Weights of a small transformer language model: width 96, 3 heads of 32.
Each number is 500 + 50 x the weight over the matrix's rms, rounded and kept within 0 to 999. Layers, rows and columns count from 0. Numbers have three digits each.

# layer 5 MLP up, 384x96, rms 0.238, rows 271-338, columns 0-95
603521463444407538452453513561518541599513465533539520427506515538366387505492550478552498530595567506539425491546480463564492554524527537537564498619504523476486499355578488568477553448482575478518609400582500473592513500555489431530522441491497526441517513493468554478500545450567546485
463439446378504507487461491525560493520482488475575504515492440439562513469550560546531546489505518465498445505548585476540469456416518470495572441532498539409435399441516480441528515566495534509409533588537513483498416453519592452421473628494475545514480498464500447416473485502460454507
556494456476536508570456429540496480491526468590516564498390489462442532493570487537634422539492458433626576530456512473509430479448522520445479459515487512570525573502526394427555431507428498487519530415454538429425457433440526475668472559336492483550556550550479486508476542447517426477
489498530492468567466506581554430481492520608494476465493389353590522487462501492443520514475505530463528511442529477512504427532423458541436464463487522651477524516561450499530468520538489467444408485467499523484476504511452479523417529504455542439439607415468557478531413444505492462544
561579469478600426496479512490425575411520493531488487461560473426436580578485485538508474529556520492520521421460430488573431501495481515411501467524498388516518451427414507466584567538484449620544489432512471400536479461595528518529467535499603465507609501524477553500430600497479459488
545581556513505570572486624446380443501448601411451496513457496456455447520625560484556543546499536489504468418512487512512450646538424553519497489516469488615600476502495520509508456439512468520483500510506540597520514460421495482449395497524520482527473526560454545506470501480527501462
562513541495429540451424517572471525467531480464518525547478443524427522458535527491515488509538540508480624465493461506526526593510535510531565510473505371443544431541384451552442555566442451535523536526461564477469461539555563530478505410486598452482492533442513530473511519498582493458
603399446569462505489444534500471535409440505550484499404474470420456575581572602472579410520526469622524463394584508436490429482517456417433542482509509484611569488550537452472540545513417504566416550425567568441476579516519486595597624389496482412532443392481452499514482548536433401460
559439442473467386442558496473569487499537516555409481409450479521511520441459493570541513428512516576473589462561469461343432469477419470551538558518624443480471526502463501488506482481478457592520472542523483504477504522412446540500510449450500450551585437566454533486437506459502536510
367491460458558440525527400518512504498534466475505511500489509440494503491514619515568477534446499459464446460478432528525386469436493475479518544565473494470503464449529545489505516521549553550519524558505592554539389530499505489550481511454486526500468538539524531466535436599436467545
492435502565461481538449543548520477604526453504424465500487383474428416457509453498511513579431439520472568498487465451500479493419560511481534572511537520553541511485550576520491511535446567464482479427537449495536485468555478465529550473532489547508501447539453541553420453509524446584
507527481473512538515465570525541469548506610489503490435510427493479551459508565465482436511508529535456470527527479529445483569533540542476561515503447560491490457532514529458562525445479497468499474601505548462418533514517613498502425503554542549542459452509555470493464544468542450482
481478450451551583424465522507458514548560571414593492379532453478490554503513577560487396471447543568501510513524497540504511502552495478499511506487473553533516440542548522530475579448548561470481465507619450535511525465490465606472515477462486477453507466462506470533505442503473521461
531537551455499458473408533460467452553538608527413514566453571456560557533451468468476527435470586497486422414471563549400430569472491519418549526536432566517537513466547499450500545434522532529443509504452488485491559539498494575548440552522478491463466528523491496592456568514452463485
503479503506571548480505452518526517563534637523511450519483429538538467516572462430677517498481503542554421501565515512501512523443518512471452473364423509452483482469487524522470564541537513570475534464454526484547556494469611509558500544483528510439569485505463510426452486529487474433
558469582495492406458564558467505502559465571435534549587537561514528454570543557482481423559414475491561449539454512499468460536487540543524508450469456457461521482484546509516563462509530442517433477480533539420430520555556456538506523512505506521426519487567511438494505492531440468432
437495455561469587501547506489508510526581535420394492513508522550567541476522522498494505484452495509510599453478453433468530549464462587395458458532395534520531553540498490476592450516516535507518557499487486623522520500457514532513512520400477479602495494518500547562412457574510446472
535465443437494645473543610559418505464442535517546459455459437535509493521497493490562602482493594517519490539491542437564559425532503491499454454532470506358553547509549332499607438478441483526399525553576471393461436475484460461534471484609463486510442583542526512483499488534617541502
579499496573496525515516454531481596423446487565568489510455434429542477610504510545474489570583548505507630562552549464525517535504513649566480419484448503507449484538517475536508380447530543459481521487438490533433566559450601558478463461402497441404515603484424536499544619466507525524
481533515538395626382509574530497535630408522490509450536486544411450498538440507503523498498558421436518433519436474559508421584537414543527561528453505523457522470559558528490500501578494631572421508453579519453488470452514492589512509455481580449545435451531452500505560458587446486504
581396540525524468557429530509582525513516526426515468405399485562498552541410473554578443466464479475401516522462537499534529494497572462529543464485508483463558528522497545479532497488529590521524514497540569436493484501434468413514430503461458472462420481573508539413436583504546470597
517514477566555557436513482409508497501560541649510468565530448532478480506467448321555495499501534516616569430581534454574489445531519526547571425491398583431483573531486598525524455501521418529434441481459467534457548489454532544554525517476456557540399489559415398531486475537441452458
484558507507465465424506514467455550585405612590458486538481468533448533521497459523489428575531477511583502531528462477467444539492329447508550547436585573454497462464503492511485535541479482426530565498441434483431497548520503469570490541469542524546571463557490490512442436493441510534
540578493480398568433553544502429536579495529588551566496519426577463482495593577534592508442462536468410521552500534419402564506562396519534563481548415520404516489418491434505474466527507501499468528455493450474472569527554597482512421458444516545560474501453464421534449474533500493441
516496392595474482582596471517430465462483493541507540527487545487506571495586480573473483491468578525537477464494604461558453517391448517623496494550533445538597454558534441497525583457518540544572419451547606470462500471617517505424555488474568393504517594532453440529512450472423361577
445428449524465581522480545585519491544433525488445504581458461551411472610496451454451474468557545560549511515489481508516507414402417472494496494527468546537555458497495446421521551537481455546514574456587591431453380421635547480562494544551495473556515515458571543431422521533513563447
583526528479595408447505612380572490513467544445474509466474539421512507403577451591525504485504538486515498370588507599525473440575456526453562550427515407551451539370540444504439467485427487579544349517461620517544499450520536465395593538516539431388546523565445547539458411435473462491
455521540526501475476488523514516486527565504501510520541446427513493475527501559472531510528518444560526566477432477544480577448474504509554479501534415457508480438454548486569458442515506535500559344554445549486514526493524563467485407418542477538435455457445464610495573514523497508553
440463550578510549502538488487581488560452578536560501565437448535505539550483453533508397521515524591514391493543460504516564450442480520557555497479561575520518448579553517490475474413471542413500537495532471582413516461532455499454547494541452458501414516552544431529516492467493439402
510540447596526506457454430429552486544516444543568560513438530414540519501546491527487409483562571493424519510484451363547477425495475573506470473541485425492528482498565515504498477493531463535519535505506524567508468418549532516540430497550556431434437462498519449515463511437411436441
519554519519516431477530579459384524527517490456572489498524497415509500557549431530541501412494525501464505468532525429422448427473529498422488545453477549510528556510567484565554506479528436437538504539520545505489483536452615496511443487494526529534429527596451481533498508458474505457
497509428440494531519447554531425456459548459475474486519460516447550545522537474485475538442527425595505495502490538561537481467493464439546498495528470528493480451526529477519464464571497509480396456558528504413596472548541533554532434470502471512496475470495510498525503614415542512477
545451419502433545487441521450510454443518465509540410534513558529459561588427463489457481480463542485454545558564604500522483532551531523549478480502546508402539544501500459531483566512572527480521442487509578510494462427425529572535550533478576400453589574603487496540428591544511551568
498491542569456520464564520461420480493455535462481493460504429466546559517589461537504504519473551527546463421494488527487541440531433503543476503469387455550537572443555553543481593453555498592476488468470499441603482545525432515518415553482478526527467476552552399549458535470555488499
563440493569518553442468465589599516498449605431523440491489387570511512465515493463460503558437583590405520507479537455523545437465425486498502578504466493553594475486509563589527466478580559636500478404488456519527492536555416562440540328508506501504515474516365495417430388515474450510
556501462446501539456592470532608467521490517433552539463457472514464522490464672460557490531491519546567501468617506473545522520485507506518518506575529607500481427434490415501480415501400550555431533515614498505527595527491505490560524557536529533469511443512470540510509585512501411521
449504439464573490529547554525523463426435615473591491459476442480536470493466495433454434455545473436469558503492452451522497516508390500475474478482435452541470531479564459528531520459498540472484566476535526524489484582422446485434568554547488501503493539456488506555480490511491409450
549464484469435420504516564489498535513400453482508561494473508487570486473478539534477609517487502573547471500476482448485470504461519442557480536502547493402483465533466465533482457546447527450418463519540489475475475469517455532482509535519480465461526562587573539553512409490544449543
497608431493481513492540523444505564574474532432552445613491563557658498517485536477463482451535492545564479503495452481457539616408441493560616409537545406535527465532483444474582474441484459547472478456480489527431457289532490489452533556560454470451508491378382512553430443610544430521
498495534452392467503506554577501434485434555505490460508480506486554473489449462492532526491522437476517505451481473469528532517598430533510499398585480587488605630503586399382387492472415520434466466458517589528529484456371515512503505546508484507558549519618560513486493468468572412433
581585497610521570419532514506532527456489541424477512543538505460472520474477429519445474510423570491525486578483532490507440472468455514451521399452531487488573429510600500456566527476455589589483484427522585551448552339484554490530441540552528529496454519600478491461539477535393484535
594378496541478372507508510509525515529542472492431407626519504510527479574461549471515409482580396513513404438493493461386468538521486475507538515597510478570519464467487532479566508514553536522497561590526533474455512492534487433520482474476439455406441523482530497485482498568513418590
505551517504483560419522496459516512442457437336477499437570504409500590546450466505546548541488477449523484420484499522485503468482460575532540480443470520485504517528532516528497519528454554568436523450545508489544393541525494565435526489529609479485553457545447555523503518486489564501
466502434478484415526418527627502454539445471480611458430457442465430523501495504503448500570524501568437438418562543535464518541475461475530551559505426563525418462476501550552531458375381620515432437509498514498540540516592441554534610477461521493518403421523499416524449480563434405496
553450485560477519527456501502464548478557460530506490520465552513435458539515455625437466492480515417526529514417524515598572479386550479597481408566460436490553488505555591604497494556477462525451576417520468556503562493535509532477523500421482464409506514539441536500462413578378485461
530540496593540472486519522420525512615456459567530402463538520472554518524501424516539597516429499449444512385521530511502495495475457521551568539384597425464519520455502470575458528583473524517488465354437474441472539529588543589443517421473510498514380513574542519540520473555453479508
490569437505552430478448540610528498454538536538554480513480513543547499532466549546518629572580500517656607443524530582454496471463515527528494487578450631463472478526518563492441475522509560405463530503431522544485487474446524593451572446527490460503578486523485536465512480469451484575
511475521567396557488518560500521540499467595559532462557555452521490460472484448474505446486498617523414456445586464511396512542503548510534463520454504525551541471505517403583555452568443494520508578455495522506512487467524533464525451420452521537483445551468555491476498499462520506493
540481443496406468575560519470443570514614585503551397447504539434454466513480452459443421554433628560618501574523532375488458478473532429517539430498466467413539611503546627459546392512449374524471531510496434481420561520496553460524491585410474386482363548536578536502517469465562613506
484474555515584455547486514416460539457423396529527475511511485579517578447464445512491450451411513483484535463513499454490485497343498668566563511604567495484657459488515464403580440531507469616409575644563486500532526544383468559509472522406493530495462528554615364414430509509468488470
527449524492539493536556520468549535577497502477476477467509576520543461507542472432498402595447510440475464511478456507418551495523411594484463440430516525495489593470548545493436495551470556548459474536542503530466505453420573549502474590541542497389382513474474551551594519595510411424
474432486549435585463477494492470508454557537473423440556588566513448476523476547457553574485503541519411467498553517480564460520440507531492509464544510541528524518495486472483512542418502507423465468460519446499497479605512529527526485469499507522557495522491542504618486520629519458479
502463458517503445528587497533528555548608494440495449504438502497543511426421581409512457599593567556556527395554502500546473476500507407441592491547516585583425578474539493482495487458443512409500552389505608551634485420413484554401514386406571648464533531413421552429512515491551383504
399525515567535459434491506457541547587647512467451497608515487589504457591431512516594434489474562507451535473464421533504519615481543532543536452428408488535515466439469499505472399485493381529420465534529500549529493520517545449579483345486486514540496543475534534499520450550520411474
555466438496516605529474509539517469490560487464437445428439405517499450534469434489516485588495476518460523482444550460504440460393524545555498472475543450542541535544545478542464530520461519575551461438578448442446573504510493514554492457526479486437491487490456534440483556480500447498
498428504586531337434538595591531467546514564517372516604490424460475578583486455497515500541416449529495538472483552458595489546507515486429584453491559470614576384594446597514517433568491480448495559539391470559499532502582497532540471454520559504462447488443432582558543427461518463580
477426456594426558473448479484575488512446443540573441426467553514468437560565560410499495556437480520490532456522501431474566426388402464633439546525456539476563457577445538502501499474461530513484496556550422568547487499537476562588547480515510493464487462518473520464502558509466497519
515499478501465509493448492494525490501454520446582468449486532492479513458570511492515556503536513542495448466471527571547444485438578476462515525501646477431472485511527511508484544440494473519548507540485539444391469495480547529528434534492544536399501471482437536495468536464476466438
492525523503454394495498470491473555499515475508527348582481608538546488526527504450574610495514522551560422424484455401437540498491481582434580522483593470455510542568560547489560553582440595585499391521549584491508565503480541472533505448595584485508412430506489513561441515613391509501
596570489521489436431486505453513550512486451541417506470521520540497543457462557402523432551521544569566560512556505543421419487425562544548667548565549454494532488516601443421531473414510503516557491478454527534459546539452413548506493550486564445511583442566513346466518475494505590621
410577435558456493590510497470456460517510431584462435396497434441472583494512491507449533512543415506473522479541401494403500488495544410596514522455504560531559428484409504531412614513507453491527433500467526593538427510567488452553480555494440503434572506592500521556463427524543515514
488498522446565593491461531609469444568515502530470496528505422421400510415529560539519523494436529456523501475529454453522520528458367501413597485527461448413564471550500563564576591463415416502541414533516568572594527601508538513413493516458576478482422521449372516501481542550471452481
610476537503495519538546604480494408475473494529535465464461494497487430434547597508526370459462477533453621455598469470471607450555505514586596513578494497470540530501421504540518452406499526451537569532529491485532500475462538536439460488570586534540446509468462530457515473403545477442
507484490427487486477479587453538479590442553510489475508450515468550488589570482483477448510484541405464534432473521539542499483541401540457478459556471540479602516520501535579483494449490522487565493415469509476532510542517449530516513583478577507522594578554483529379470488465440442469
499532467517532507433531574524506595550452589515529410526520505488486474540484546493475506564417498435549493517441524537484603500438485433609555437449554477478649532544588466475391521377462397510533587466534389431537531505523428554468566478528476490458521518466415460479475507615484585467
527566482512447564560586562482548481563519492487488529493429510417482542614533554443474467488452465490431481600537491435577522532481504495507495439507458492499502461541557506456468552468559525499496453488436579401534460560514422573472486534527441530468525495456478460427557481530559492514
468465503553505431521508394460457548536434465508488482474442520479420500621466521406518477499564512558473517433600496611525547378458573488431591445419477455554533580545562479493443558525499521540479512533529568455436543577513504415436483463378559513516489564510474482499530481463435482456
496477539451519508486510511436498516508555507561419525469478523496517541519523528483520467398447513532603475546472539455474534432533491549431515471482421568501624505484527497599430495458523500603536510520453463494548441360512453508600523398449444437485477381483459489455494453526521461452